Weights of a small GPT-style language model, trained from scratch on English Wikipedia.
Architecture: rotary positions, biases, untied embeddings, attention and MLP in parallel.
Each number is 200 + 40 x the weight over its row's rms, rounded and kept within 0 to 999. Layers, rows and columns count from 0. The size before them is the row's rms in percent of the matrix's.

# layer 4 MLP down (transposed), 896x224, rms 0.0455, rows 475-506, columns 0-111
111,192,154,179,239,226,211,160,246,260,186,181,195,186,214,253,218,273,171,236,220,201,172,154,202,240,192,242,169,117,140,181,198,148,238,176,243,260,275,224,243,154,276,189,252,244,241,278,121,256,187,166,254,153,166,177,227,186,146,130,220,254,167,209,184,247,164,216,205,212,213,197,185,201,234,249,220,248,254,208,183,243,162,187,235,286,223,212,196,210,150,206,246,191,146,275,197,199,199,165,211,190,195,187,195,208,201,247,239,181,179,187,153
095,204,214,164,248,226,269,231,129,238,119,180,157,245,273,138,208,219,220,236,202,224,185,185,155,177,188,196,228,139,202,196,209,143,125,199,164,165,244,259,286,254,215,182,180,210,239,227,161,225,243,225,257,223,231,209,226,209,202,259,194,228,193,190,243,214,218,179,154,226,186,167,184,233,234,183,242,185,136,121,171,200,263,175,173,171,211,103,231,147,207,212,145,178,230,165,202,207,209,173,228,221,192,161,247,176,103,153,194,191,243,145,144
117,188,220,258,256,167,181,168,207,205,228,173,193,191,259,222,252,177,171,196,142,147,205,159,199,235,211,175,141,278,197,199,206,202,239,203,295,226,222,172,164,303,209,223,150,251,194,179,240,204,138,181,152,188,207,168,155,160,206,245,212,228,187,164,162,239,225,216,172,241,216,149,196,168,169,239,258,198,162,181,261,235,236,176,272,171,187,264,94,152,172,189,209,153,198,123,203,165,157,161,190,267,220,232,202,233,306,191,242,230,213,245,247
145,202,196,203,187,241,147,151,157,217,223,153,191,216,249,207,151,203,143,182,138,197,195,187,124,209,227,206,220,185,191,360,193,188,147,166,255,168,272,195,163,175,185,257,183,167,223,230,256,205,223,260,239,261,145,172,169,205,207,194,176,192,206,114,218,263,117,160,186,215,219,192,207,173,267,254,216,133,216,216,173,198,137,158,212,194,139,173,145,165,163,185,247,247,225,204,183,177,97,269,207,248,209,177,128,197,126,212,119,144,151,235,277
115,119,193,272,180,294,223,199,139,139,218,257,213,210,192,208,181,193,267,168,177,195,205,193,185,249,116,249,231,234,171,179,196,208,209,165,260,211,179,189,197,250,268,161,258,221,114,260,155,213,280,187,209,180,236,204,193,219,267,224,139,152,192,217,204,160,243,221,240,169,178,137,142,162,222,158,177,186,205,210,179,120,177,235,144,246,252,153,182,183,215,183,135,170,214,157,220,205,224,198,233,129,169,210,165,256,285,230,173,176,243,199,177
089,188,189,123,212,199,182,138,226,134,193,217,204,214,239,191,175,182,254,211,139,217,160,182,200,259,184,184,260,233,209,185,226,161,157,255,225,240,218,203,279,146,199,180,201,241,196,188,184,255,235,210,156,255,170,185,236,181,288,188,173,178,261,142,265,152,173,225,121,155,206,84,289,219,230,186,214,173,208,177,265,226,207,221,267,179,198,241,193,173,238,195,170,229,217,236,157,188,186,202,154,149,243,240,225,260,186,185,221,170,184,226,170
120,125,149,127,198,176,158,229,214,178,217,162,156,151,155,276,231,209,193,160,258,186,227,171,212,215,161,260,171,250,230,228,150,213,186,168,287,168,197,142,171,225,186,161,179,293,159,240,168,215,175,222,219,247,290,212,204,162,225,186,247,213,134,213,197,256,144,247,237,196,188,219,150,135,209,199,255,252,146,204,274,168,197,166,224,155,168,209,177,221,236,209,200,160,276,113,238,298,247,230,251,210,181,190,248,278,225,137,196,126,220,260,221
090,186,209,157,227,196,198,222,156,202,240,174,250,240,201,142,207,184,172,255,146,285,204,272,245,273,168,224,209,280,223,210,217,300,158,169,213,101,144,210,231,156,228,207,204,272,234,173,197,231,186,196,245,234,225,259,250,257,282,168,227,170,253,181,258,190,184,200,203,135,227,157,183,205,230,184,182,237,231,256,189,176,181,169,132,134,276,227,236,216,156,130,221,128,178,149,277,140,97,205,235,211,216,85,178,167,189,225,249,195,179,242,168
108,177,260,272,188,234,207,125,160,208,168,173,194,214,206,225,187,199,193,230,157,245,227,203,219,183,199,117,238,180,220,217,149,327,195,194,175,164,222,225,205,127,174,231,197,258,184,97,223,238,236,180,229,167,189,193,246,211,161,252,153,154,207,233,170,115,205,167,191,237,155,142,186,192,206,129,180,167,232,188,247,190,196,219,230,258,179,125,212,172,172,152,197,152,266,236,178,233,153,301,200,255,281,117,189,159,139,160,211,166,197,214,197
072,291,162,217,195,174,236,222,179,166,255,160,211,182,190,213,220,199,203,180,231,206,151,145,216,218,147,276,230,179,231,171,213,233,185,189,187,206,179,106,210,168,197,230,175,267,145,195,118,120,141,237,246,269,203,300,182,131,129,266,170,187,190,184,251,233,207,181,191,148,245,217,170,153,221,178,195,235,268,261,181,130,201,163,167,226,136,312,186,178,226,271,241,171,238,205,191,227,216,218,280,241,153,175,175,185,225,177,163,185,268,191,246
092,251,104,227,182,192,145,268,233,204,191,153,176,221,183,182,235,196,128,146,197,219,239,224,235,110,175,253,228,226,150,210,186,209,181,195,237,161,171,175,219,187,208,206,216,221,163,239,118,177,104,245,170,181,222,204,210,233,113,229,276,83,141,255,191,271,196,238,200,212,241,247,206,181,227,172,183,174,269,158,216,212,156,185,201,206,142,239,211,162,214,259,311,107,203,204,206,114,214,174,274,142,219,199,188,209,204,225,195,274,166,157,151
083,261,224,232,210,216,179,210,248,136,149,205,198,222,194,165,255,170,184,203,174,201,169,158,187,190,127,178,248,211,199,183,193,225,222,191,200,241,248,150,202,223,181,164,225,238,175,186,239,268,211,234,191,225,231,184,205,243,195,172,182,240,217,142,236,189,241,202,134,175,174,203,118,213,209,165,278,160,170,191,186,219,173,234,198,193,199,152,256,264,122,259,229,196,235,212,130,240,154,132,146,206,124,159,203,291,266,205,199,175,188,114,231
118,181,151,125,260,282,121,126,243,273,214,163,168,158,199,250,211,216,120,229,259,219,222,222,232,224,179,174,234,196,211,155,206,143,119,255,237,303,265,198,221,216,174,193,180,138,196,280,251,232,194,168,120,165,189,207,196,159,118,202,166,195,206,174,162,177,187,176,234,243,165,167,208,177,178,266,205,208,144,160,190,233,190,182,153,200,173,175,196,178,192,184,208,269,191,241,158,227,204,164,283,230,164,223,207,232,146,285,195,154,254,184,176
100,229,210,242,195,208,213,141,198,197,135,239,188,190,144,202,163,260,238,260,185,158,183,162,175,264,180,161,219,245,205,170,225,212,175,270,140,178,185,199,190,221,210,135,170,262,195,143,240,187,237,208,249,150,187,244,104,206,232,202,208,184,207,114,197,150,122,169,176,255,227,176,209,208,219,180,254,195,217,248,226,206,172,284,154,121,134,146,143,178,175,236,185,160,305,175,240,233,161,153,206,218,261,164,254,161,282,241,218,217,192,145,254
090,153,281,245,237,198,177,172,202,215,171,116,249,226,175,171,245,117,222,183,194,204,124,230,248,209,218,221,191,164,146,158,269,176,186,171,193,203,154,196,238,227,229,243,187,183,188,224,132,128,169,248,182,210,276,191,234,159,186,200,230,222,196,150,226,174,251,232,174,142,198,228,280,171,188,246,183,214,176,179,209,218,231,203,323,203,191,198,188,231,207,269,180,193,182,224,121,217,245,227,176,172,233,244,298,166,170,188,236,245,197,157,167
096,146,216,294,215,185,283,237,233,226,193,209,200,100,217,244,163,256,217,191,134,206,185,242,275,203,221,226,179,205,171,180,234,234,155,224,232,152,233,199,221,164,248,175,229,167,178,205,172,265,206,248,192,231,236,203,149,200,178,173,202,188,254,267,184,227,202,209,142,160,305,216,217,219,198,146,229,247,231,131,208,252,179,259,229,176,200,273,206,265,193,111,156,196,211,189,206,196,157,212,259,251,190,217,178,227,258,199,179,178,162,185,145
093,168,205,169,239,192,190,173,170,248,176,130,197,169,235,220,151,131,174,155,282,214,199,168,151,216,225,207,106,263,159,268,205,236,185,227,244,121,169,208,199,200,224,226,170,221,206,254,182,177,170,200,186,261,194,229,173,262,189,204,190,217,160,214,202,269,180,245,209,171,206,289,174,117,219,191,246,144,249,222,171,222,233,175,246,207,264,243,242,190,300,231,186,101,221,127,246,263,213,172,198,210,186,225,199,108,176,189,221,161,61,234,135
098,184,115,209,160,171,189,210,175,205,273,212,129,242,194,192,227,216,190,240,200,194,212,218,210,259,203,240,137,230,230,248,272,205,227,197,251,215,133,117,251,169,242,228,201,242,241,143,150,260,179,197,229,229,229,219,169,188,155,299,160,210,204,164,188,185,158,196,209,149,222,230,236,245,241,224,151,252,183,154,194,146,282,249,196,214,252,256,166,202,155,142,234,233,273,218,145,244,227,125,174,196,172,269,112,176,152,211,190,178,207,197,248
088,183,151,239,152,191,256,244,205,167,221,93,141,193,184,291,222,192,155,216,200,207,225,154,133,213,263,231,191,153,198,142,122,146,114,148,231,222,203,136,159,90,169,245,178,210,222,212,216,171,249,242,244,210,174,293,204,178,239,160,179,218,143,180,105,213,219,116,187,165,192,155,220,223,249,269,198,217,171,207,160,204,237,168,242,182,174,217,174,230,152,242,218,230,254,229,207,212,201,245,175,293,234,225,217,239,185,222,136,214,251,230,226
109,152,129,138,236,214,198,287,176,179,226,167,233,234,217,221,191,204,157,164,205,174,308,189,211,157,197,270,186,248,184,149,181,210,213,194,203,233,215,160,170,282,197,192,191,275,204,189,253,125,186,181,183,227,180,223,148,214,203,261,281,207,173,159,225,185,178,235,272,179,187,238,287,246,213,204,121,161,186,206,222,190,188,214,223,182,189,167,183,150,187,185,228,240,258,221,170,156,241,165,268,313,207,138,211,66,207,169,190,208,67,228,211
080,254,231,193,172,215,221,172,228,189,154,160,166,199,142,189,171,176,250,240,258,230,189,293,195,162,164,205,262,217,226,176,204,173,235,153,192,215,210,191,205,153,207,121,122,208,180,194,139,272,204,241,253,264,188,220,194,219,227,150,199,132,191,197,140,183,189,250,238,185,223,144,213,176,236,150,226,199,210,125,127,104,196,197,138,185,247,165,297,196,234,187,163,228,170,262,180,170,192,190,181,266,206,221,129,236,132,213,232,203,253,149,242
103,141,183,266,230,209,219,149,251,232,215,222,200,181,176,174,255,196,177,248,140,193,138,93,150,257,249,163,235,127,110,191,247,274,179,142,315,176,200,110,157,236,233,214,176,222,212,191,244,244,170,222,217,194,167,292,211,211,174,184,140,206,155,152,230,227,178,239,198,208,129,110,215,174,169,184,199,174,192,194,164,234,111,182,202,184,210,195,191,205,178,177,196,256,150,217,216,195,240,193,209,226,165,215,148,224,223,180,183,135,201,274,132
084,222,143,230,116,219,163,197,202,154,240,280,290,166,265,201,258,264,169,266,220,155,198,241,185,197,237,147,189,175,165,232,211,135,217,220,211,235,243,184,114,172,232,216,132,182,190,240,237,226,185,206,218,237,224,143,142,194,242,206,238,234,163,190,274,238,216,134,144,175,216,187,182,215,196,295,241,145,183,144,122,182,178,255,240,217,217,193,206,286,220,201,181,287,152,78,181,144,191,184,252,235,220,183,167,223,196,163,162,182,298,200,90
105,178,198,176,257,256,153,209,180,209,179,180,176,154,155,243,203,296,191,174,194,183,134,107,131,171,234,194,153,240,197,151,140,275,174,212,164,221,212,314,213,191,248,164,226,165,215,193,177,210,168,252,177,161,181,227,180,224,155,156,161,245,319,247,116,167,120,260,115,253,195,215,186,199,181,194,144,177,167,239,220,199,203,139,185,137,150,237,199,202,162,186,252,213,245,180,198,176,172,123,221,201,214,227,151,253,242,172,157,273,176,175,169
087,201,273,193,145,204,209,172,223,169,219,119,202,112,256,184,174,211,142,262,221,226,238,174,218,229,163,156,193,166,160,172,223,170,276,185,201,253,143,209,219,207,201,199,275,232,178,221,197,236,203,233,207,249,289,205,214,214,205,224,197,217,160,165,217,192,242,256,174,239,167,221,215,195,136,240,227,254,195,96,215,152,186,192,217,184,231,256,202,244,217,144,209,188,214,196,207,225,197,131,215,175,131,153,263,202,249,151,235,236,233,156,253
078,230,240,218,154,181,215,178,196,196,167,239,234,147,169,249,192,175,194,223,245,223,291,237,208,100,238,160,205,188,202,256,186,241,149,283,197,250,155,188,197,260,142,230,275,216,153,239,221,165,201,182,140,215,237,161,200,233,169,204,198,272,214,224,169,218,177,251,145,177,193,224,218,186,201,175,243,200,162,207,235,238,145,196,177,233,225,167,200,205,183,158,230,182,152,201,165,148,187,139,241,237,197,250,105,182,202,129,213,141,198,218,271
101,260,200,220,163,157,127,289,208,163,208,198,211,171,174,205,136,245,190,163,233,167,202,219,180,225,235,151,206,273,243,195,257,187,164,163,264,209,245,171,175,138,177,191,233,207,198,154,176,187,174,180,226,230,189,179,145,190,181,215,210,146,200,165,194,202,232,231,327,203,59,232,217,300,159,190,224,222,180,213,228,197,282,178,193,197,173,115,232,252,217,188,211,206,149,203,245,228,169,168,183,177,215,212,226,150,281,234,155,166,137,233,181
090,171,176,199,158,203,181,237,190,214,216,195,264,238,187,194,189,212,251,236,203,209,185,213,256,190,189,193,184,186,161,232,233,148,216,260,143,208,186,196,232,190,233,207,220,201,237,293,188,185,171,178,198,162,129,173,222,254,186,219,210,180,255,177,226,250,213,243,166,213,127,181,178,223,251,209,191,273,182,191,177,245,212,197,209,184,182,177,212,203,228,169,234,191,166,150,134,192,236,153,204,168,159,253,191,221,379,136,169,218,252,196,256
075,188,157,274,196,253,192,140,210,175,289,220,119,300,179,195,160,196,192,255,127,175,229,158,152,149,154,179,183,220,180,186,240,183,166,181,133,245,225,173,243,198,233,207,248,204,169,205,185,206,203,181,184,239,178,220,121,221,188,192,267,206,209,210,273,270,207,168,193,194,242,166,230,259,208,191,136,234,235,175,192,99,178,199,204,249,163,122,256,180,239,230,211,147,225,194,237,273,209,312,184,193,200,207,170,184,276,294,254,235,290,160,225
100,226,150,280,178,193,196,190,210,95,175,236,121,193,204,246,266,234,188,123,191,180,193,127,182,221,224,181,157,175,149,227,199,177,224,191,181,207,192,173,146,178,254,212,198,195,202,222,231,230,143,153,300,206,205,164,134,132,189,280,168,187,199,188,272,254,176,215,71,195,199,229,222,183,118,155,213,179,179,221,159,228,204,252,194,236,127,193,98,172,207,235,217,181,193,163,102,138,156,222,227,232,224,195,214,275,217,182,161,175,256,271,174
098,223,189,127,195,192,245,224,139,138,273,183,124,137,126,188,166,224,215,170,233,258,147,176,202,183,207,204,239,188,207,190,207,137,193,166,213,218,229,245,152,190,172,254,190,258,200,134,233,217,166,230,117,232,169,266,192,213,199,229,177,179,130,208,189,157,159,224,184,137,200,232,184,186,228,231,186,179,252,183,186,211,210,167,272,199,246,225,238,200,216,232,166,175,289,187,134,196,203,198,177,179,261,217,211,211,279,196,233,160,198,149,236
090,147,253,208,237,179,198,210,190,137,158,167,193,184,179,170,159,176,168,143,194,159,210,209,168,245,186,194,219,184,185,197,189,190,187,163,114,184,247,225,222,276,200,233,208,286,173,164,154,203,192,159,171,228,271,230,174,249,223,204,169,236,192,212,262,217,201,209,220,193,251,252,241,201,124,207,238,257,196,193,177,198,202,220,200,206,203,172,263,198,237,197,92,197,228,218,180,307,161,230,283,200,168,162,172,127,188,270,200,244,146,192,190
# layer 4 MLP up, 896x224, rms 0.058, rows 476-506, columns 0-111
094,200,230,208,200,190,201,148,161,208,162,216,157,218,182,94,228,181,160,177,232,209,205,180,261,202,150,240,192,170,253,231,244,165,230,175,251,225,189,223,184,175,222,191,195,241,248,176,65,163,192,189,159,180,277,197,224,217,177,264,209,165,274,153,213,194,181,214,190,273,124,177,188,249,228,186,170,221,174,87,151,232,256,247,241,168,218,175,170,199,160,215,203,80,274,169,200,209,199,238,247,205,170,227,173,158,152,105,195,92,193,253,228
110,141,201,152,168,195,160,245,200,159,220,188,215,195,203,204,116,147,243,256,140,207,267,106,208,195,193,274,238,179,166,167,160,234,250,200,174,149,199,170,191,205,228,189,204,182,185,213,136,144,224,184,213,210,70,148,151,240,248,240,214,181,204,200,259,199,125,226,160,152,221,225,185,95,127,178,213,222,201,167,139,193,167,194,188,185,160,294,199,188,227,224,183,218,194,223,184,254,192,181,167,206,208,218,227,198,200,189,253,146,262,210,242
113,169,213,196,140,201,226,180,216,186,209,133,188,220,160,191,182,126,152,190,163,236,196,117,202,219,281,233,116,182,224,218,192,289,210,118,168,174,192,201,180,148,163,182,270,250,214,208,185,236,196,201,236,228,220,206,210,186,236,216,187,220,210,175,166,176,168,190,234,201,164,266,191,184,173,196,201,239,157,209,256,163,136,195,194,192,132,229,251,202,211,206,140,68,235,182,236,197,233,193,213,116,191,224,267,226,190,207,227,155,233,64,263
107,199,226,183,225,196,226,181,150,163,208,166,203,154,218,153,155,214,180,176,120,223,226,232,220,198,281,136,228,198,235,180,184,186,220,220,173,253,201,237,215,150,183,277,259,287,216,228,190,210,234,205,187,230,273,213,275,252,310,162,245,128,199,253,231,117,188,200,186,225,204,203,153,219,186,145,161,276,160,196,222,206,205,269,186,149,232,201,216,165,260,240,168,217,214,108,245,221,229,306,242,163,174,144,191,184,202,121,210,155,192,223,230
102,208,211,192,195,191,255,185,174,233,237,203,226,189,215,206,151,147,195,172,260,181,223,202,178,175,187,247,132,180,218,176,290,235,187,94,185,115,180,225,187,222,261,173,254,288,145,189,203,173,207,194,204,244,170,181,280,232,208,280,199,147,202,239,129,194,230,205,291,200,242,181,215,201,121,194,189,189,147,209,203,197,213,186,78,170,200,159,194,205,185,159,170,237,190,231,242,206,178,247,237,171,164,228,138,170,155,274,231,177,163,219,160
106,246,204,154,215,153,266,204,113,165,127,298,199,165,241,145,176,217,185,271,267,225,240,193,157,152,223,166,230,191,176,209,144,205,242,226,154,231,206,223,278,100,260,222,239,222,257,147,226,196,247,91,200,277,152,170,209,222,252,181,164,219,244,198,185,151,154,223,209,215,218,263,201,127,227,167,214,217,211,189,199,189,167,219,242,179,208,165,205,167,130,226,175,206,230,147,195,184,150,214,218,219,201,206,113,183,191,202,271,203,212,159,171
085,193,265,174,211,252,250,154,250,119,174,231,150,182,148,214,232,215,183,130,267,140,216,197,169,112,185,248,200,158,206,234,118,108,208,227,189,226,240,219,178,264,132,171,222,95,180,206,257,161,248,260,157,216,201,159,218,149,120,257,151,203,183,229,127,218,189,185,209,248,203,262,276,187,190,226,166,146,154,145,226,238,173,230,252,213,127,209,176,217,190,186,154,289,218,235,160,157,266,158,186,249,184,251,210,221,193,157,181,213,252,174,221
107,194,242,206,216,273,202,189,216,272,179,154,180,200,214,181,176,166,229,184,146,249,247,222,179,142,172,168,169,188,191,178,223,225,231,101,204,194,164,187,218,186,144,199,223,185,145,241,157,204,283,206,202,216,141,211,172,181,233,252,202,192,189,148,171,172,218,252,200,145,195,154,179,134,145,179,192,206,162,231,230,255,231,220,116,160,122,143,243,203,192,202,156,151,217,173,226,224,246,270,186,278,210,237,153,152,141,189,156,158,200,236,198
090,176,255,171,224,203,233,199,224,251,130,220,166,188,171,169,206,255,238,204,153,124,215,206,177,193,201,194,144,241,198,143,160,182,203,260,262,213,223,239,149,258,242,170,232,129,268,207,234,210,142,137,149,144,220,128,205,278,276,185,194,171,243,257,247,165,182,230,206,212,195,244,147,136,114,224,221,153,206,181,239,315,171,179,191,107,223,181,206,237,166,175,144,213,119,180,181,158,201,224,193,179,186,190,197,229,177,215,157,203,258,242,195
092,215,221,175,175,193,114,208,178,159,125,210,233,181,179,189,189,167,263,259,194,163,156,194,171,219,225,188,201,240,178,232,174,185,173,248,192,319,200,149,236,144,186,189,198,152,254,160,241,143,268,117,256,259,257,180,219,272,246,195,189,178,201,214,132,130,205,217,246,134,203,211,232,189,159,196,259,192,206,219,221,224,143,204,200,265,250,153,164,205,121,161,170,195,229,196,199,237,160,148,233,245,254,139,152,228,174,193,130,205,196,145,196
095,205,194,182,203,193,181,202,193,269,245,211,161,189,178,219,155,173,194,279,233,188,291,208,223,238,254,216,200,202,210,282,199,204,220,233,240,173,186,196,143,188,218,230,131,195,258,233,173,172,229,215,171,245,186,175,212,116,167,166,198,239,190,163,231,172,212,218,203,144,234,197,232,195,194,197,170,186,251,181,191,210,154,262,201,198,175,229,154,148,198,112,96,188,178,103,280,170,172,223,157,187,232,191,219,137,192,223,205,247,177,249,182
109,179,269,204,210,197,193,163,172,207,238,171,205,222,195,216,228,184,185,202,193,188,143,203,162,208,251,303,196,171,207,178,230,212,201,199,200,197,176,239,257,158,216,168,116,187,204,199,274,211,285,256,244,243,195,158,161,194,166,277,224,140,315,308,216,191,199,170,147,103,135,223,216,165,250,170,177,125,187,209,215,232,219,159,259,216,248,132,239,212,141,226,199,255,209,140,199,219,156,202,231,197,177,206,230,193,184,223,259,216,139,177,262
093,153,231,158,170,184,217,167,192,179,238,204,173,213,168,230,231,198,179,235,201,223,206,184,209,117,209,266,160,135,276,225,197,231,240,150,274,231,208,228,222,225,135,211,119,202,218,217,171,237,272,214,171,180,212,262,198,234,167,168,184,250,260,274,136,171,117,227,176,152,128,190,116,147,161,197,241,215,215,209,264,195,142,190,211,169,209,217,220,205,230,160,176,225,122,225,183,124,187,180,174,242,183,294,174,274,178,157,181,221,228,153,230
092,159,183,128,151,229,240,258,164,143,210,228,97,188,156,212,143,242,165,219,194,185,250,117,137,172,180,242,256,218,267,239,178,244,215,236,221,206,255,231,150,208,209,190,269,192,232,184,287,240,249,186,229,250,113,191,165,219,149,247,184,207,198,234,140,219,57,166,215,267,252,200,177,184,182,191,190,204,152,262,213,240,178,179,115,218,153,224,208,226,173,191,158,207,215,172,190,172,139,148,239,192,163,186,190,203,218,272,230,205,152,155,234
098,219,211,187,291,213,165,219,208,213,231,239,167,198,159,174,184,198,187,269,259,142,252,146,253,165,216,191,192,170,220,237,160,158,196,255,183,214,121,250,139,237,261,243,211,284,156,190,198,254,149,193,229,233,153,156,192,96,262,206,257,212,202,177,210,136,172,210,218,147,160,128,145,239,202,222,172,205,191,191,195,141,224,171,97,146,190,188,133,189,192,234,192,145,208,239,172,203,155,156,135,194,176,203,253,203,206,222,227,136,230,192,264
100,220,188,166,174,278,180,217,165,154,242,293,201,155,220,202,260,217,228,128,172,222,223,212,149,243,198,188,199,200,195,191,217,143,161,118,255,177,165,198,195,143,231,293,180,158,193,149,108,185,266,166,255,221,166,184,215,184,209,199,184,173,213,213,173,154,174,226,214,165,163,170,293,213,249,208,155,215,194,202,285,158,171,194,159,184,243,230,146,204,190,188,177,238,118,221,231,232,174,155,193,243,103,252,161,207,209,174,194,246,225,168,251
103,198,250,180,224,188,173,200,156,286,166,168,176,176,140,122,155,138,235,153,210,197,127,158,261,206,142,208,192,175,194,216,176,184,217,200,140,161,204,197,195,210,188,195,250,165,189,254,296,248,167,311,164,203,146,215,229,183,148,262,188,209,189,244,192,256,187,229,227,217,207,168,205,170,182,196,162,183,221,123,187,198,175,210,131,193,226,240,190,185,223,262,137,253,213,203,212,204,223,238,168,257,151,264,211,182,152,226,137,155,222,199,199
094,246,155,182,234,201,128,244,214,164,138,253,265,167,150,143,162,213,224,239,170,166,196,197,206,225,200,163,251,192,172,232,267,167,172,172,106,214,222,231,263,230,164,269,174,142,243,182,168,268,204,169,160,183,223,154,149,247,154,191,148,194,234,271,277,124,102,269,272,176,198,208,152,181,148,167,200,220,226,188,220,237,129,229,197,230,132,163,192,166,193,237,135,168,176,152,225,201,204,191,226,220,185,151,189,195,205,279,266,219,238,208,197
099,241,213,148,177,224,196,204,209,240,201,240,242,171,179,173,169,203,177,122,261,171,229,177,263,202,164,228,219,149,207,244,177,195,209,261,160,209,198,227,187,213,150,242,155,272,169,203,209,218,133,158,208,263,171,136,141,220,195,218,242,147,164,208,221,181,188,269,179,129,178,210,211,212,209,118,159,218,176,151,231,226,211,112,184,147,234,225,190,128,229,219,169,236,194,252,179,249,257,138,183,266,185,236,167,194,206,154,214,172,214,238,208
093,179,223,162,209,186,197,282,165,222,198,255,182,157,168,189,188,145,196,118,184,134,370,135,250,218,177,223,203,229,194,248,241,237,194,234,269,211,227,129,187,192,194,178,180,251,238,193,258,160,112,193,153,214,181,170,158,110,254,237,194,206,222,183,147,178,167,208,229,197,202,209,142,236,247,196,213,174,165,246,228,230,176,359,246,134,175,189,123,210,192,190,174,194,201,147,169,210,259,124,198,239,250,195,212,188,136,242,183,178,201,241,192
106,200,257,240,183,228,239,180,202,124,267,269,232,190,177,184,141,185,207,261,232,232,215,160,250,149,189,192,215,118,231,259,251,237,234,177,191,212,137,274,286,139,241,190,214,189,189,186,192,201,254,174,172,218,224,171,167,244,215,170,200,175,265,311,165,203,200,242,236,136,259,271,147,154,176,177,271,231,170,252,203,131,198,125,207,191,219,195,143,203,195,175,183,201,168,214,149,196,232,240,170,136,216,175,181,185,199,236,194,246,170,227,185
096,223,265,182,222,182,187,217,163,219,187,171,167,186,116,155,168,209,202,132,159,177,163,210,174,133,194,236,253,166,284,195,142,154,231,128,197,134,179,206,232,213,215,177,196,206,180,179,218,258,183,206,233,211,216,251,225,277,204,271,153,199,193,213,171,203,101,185,257,224,141,144,168,180,132,142,190,216,181,145,243,163,207,136,139,210,78,202,186,179,174,210,183,134,213,197,213,204,189,221,233,164,136,191,221,164,168,240,202,248,75,251,256
104,235,228,261,224,175,213,192,192,183,288,198,209,226,182,183,267,183,147,200,218,192,220,273,251,224,194,212,233,161,169,213,184,185,234,163,159,268,183,211,242,147,219,215,192,297,184,229,220,212,242,164,150,204,205,158,153,151,237,199,196,221,230,312,170,241,232,180,240,146,217,212,281,223,136,198,210,220,170,167,137,164,213,192,175,163,256,277,211,204,194,152,159,172,211,172,195,230,207,193,169,214,242,144,258,218,158,141,198,112,220,177,250
097,244,217,152,207,215,210,185,245,186,232,200,180,226,140,188,261,161,206,180,108,171,201,183,217,168,227,204,126,238,166,207,159,161,249,138,251,222,199,148,167,176,174,225,195,223,246,323,165,132,194,165,180,196,160,209,204,178,147,162,162,174,270,207,131,165,219,227,228,199,199,205,288,211,314,222,130,185,190,267,267,225,226,229,162,241,209,201,208,190,205,158,187,233,165,173,134,181,203,257,210,186,274,174,207,130,161,191,109,276,113,242,236
096,198,186,171,275,190,196,181,200,226,192,238,139,248,221,170,271,200,200,163,123,217,181,210,175,249,216,234,108,229,208,221,243,149,191,226,191,244,229,167,192,111,202,255,184,166,312,197,124,194,230,190,222,214,193,181,220,220,304,217,230,187,172,164,246,112,202,177,260,203,198,185,225,214,142,199,159,191,103,214,275,274,282,162,241,309,140,230,275,237,209,161,176,201,203,173,201,210,156,183,252,163,217,144,249,183,192,188,184,230,260,206,172
099,175,208,215,276,260,156,155,188,67,257,201,190,232,264,200,241,208,176,131,157,183,240,158,148,231,169,281,189,138,232,180,155,200,152,276,188,238,201,190,221,250,256,194,166,208,203,210,178,175,187,208,203,189,170,160,214,166,126,214,218,200,238,264,171,226,195,192,221,217,281,265,234,144,161,194,169,129,207,182,155,162,179,169,180,285,166,233,222,152,185,188,207,219,216,139,210,260,204,209,183,226,176,239,226,174,210,182,174,187,189,193,211
108,216,230,140,171,205,212,155,221,256,186,178,198,228,248,189,189,173,169,164,231,198,196,200,218,242,185,196,136,145,258,196,216,166,251,190,146,227,156,249,223,231,284,260,234,234,196,197,186,159,222,233,195,220,173,168,236,202,245,198,159,154,216,171,242,228,230,227,163,270,174,188,158,191,197,191,158,216,174,123,155,190,136,271,141,245,165,192,226,234,161,281,221,239,224,127,203,222,204,244,254,212,159,307,210,209,221,190,172,129,156,220,232
092,162,249,201,146,164,182,199,159,210,193,232,210,97,180,181,236,147,234,110,95,175,173,192,263,223,194,138,217,238,145,237,275,291,209,257,174,183,203,257,198,232,250,182,195,182,297,134,178,256,159,203,200,182,203,167,199,173,127,241,169,148,189,97,150,174,193,207,194,218,165,281,146,154,196,226,262,183,141,215,246,189,164,238,215,130,218,265,192,227,213,271,134,221,195,225,203,203,188,225,237,211,187,217,215,89,219,173,151,190,201,247,191
094,217,170,175,241,207,163,174,195,248,228,198,184,171,158,201,170,204,224,157,265,326,182,147,164,183,179,301,185,213,185,194,144,181,294,248,170,258,206,230,201,221,144,229,227,142,203,160,176,195,278,173,147,266,175,240,201,185,195,119,155,206,261,195,200,127,129,229,157,152,245,236,267,213,267,208,167,202,185,147,253,172,198,264,181,163,174,173,236,123,228,245,133,218,249,191,200,246,277,166,189,149,196,192,216,143,188,173,259,237,210,177,206
084,224,279,230,170,199,202,179,251,268,198,167,248,251,282,213,183,186,112,212,129,190,216,175,195,226,180,254,204,99,135,236,213,280,229,234,198,130,212,170,221,224,248,184,206,176,192,256,146,190,176,130,257,208,200,177,218,227,234,168,201,255,247,205,213,226,217,207,215,230,218,190,174,186,184,179,181,205,173,248,217,230,199,140,96,166,132,237,223,154,182,177,177,257,146,96,209,205,125,199,173,226,218,173,188,176,158,216,147,283,254,274,193
093,190,208,249,166,225,228,311,213,220,221,199,158,268,154,173,235,169,196,203,165,186,196,217,193,175,192,182,217,187,182,229,156,274,195,204,228,195,194,184,151,89,261,197,176,176,241,218,199,239,122,223,131,204,163,211,145,230,211,193,150,170,207,247,207,155,153,201,138,119,135,180,200,213,211,182,246,255,207,243,277,241,213,159,205,234,185,128,174,230,170,226,188,185,86,246,205,233,196,224,125,236,222,216,224,122,194,172,153,203,263,252,224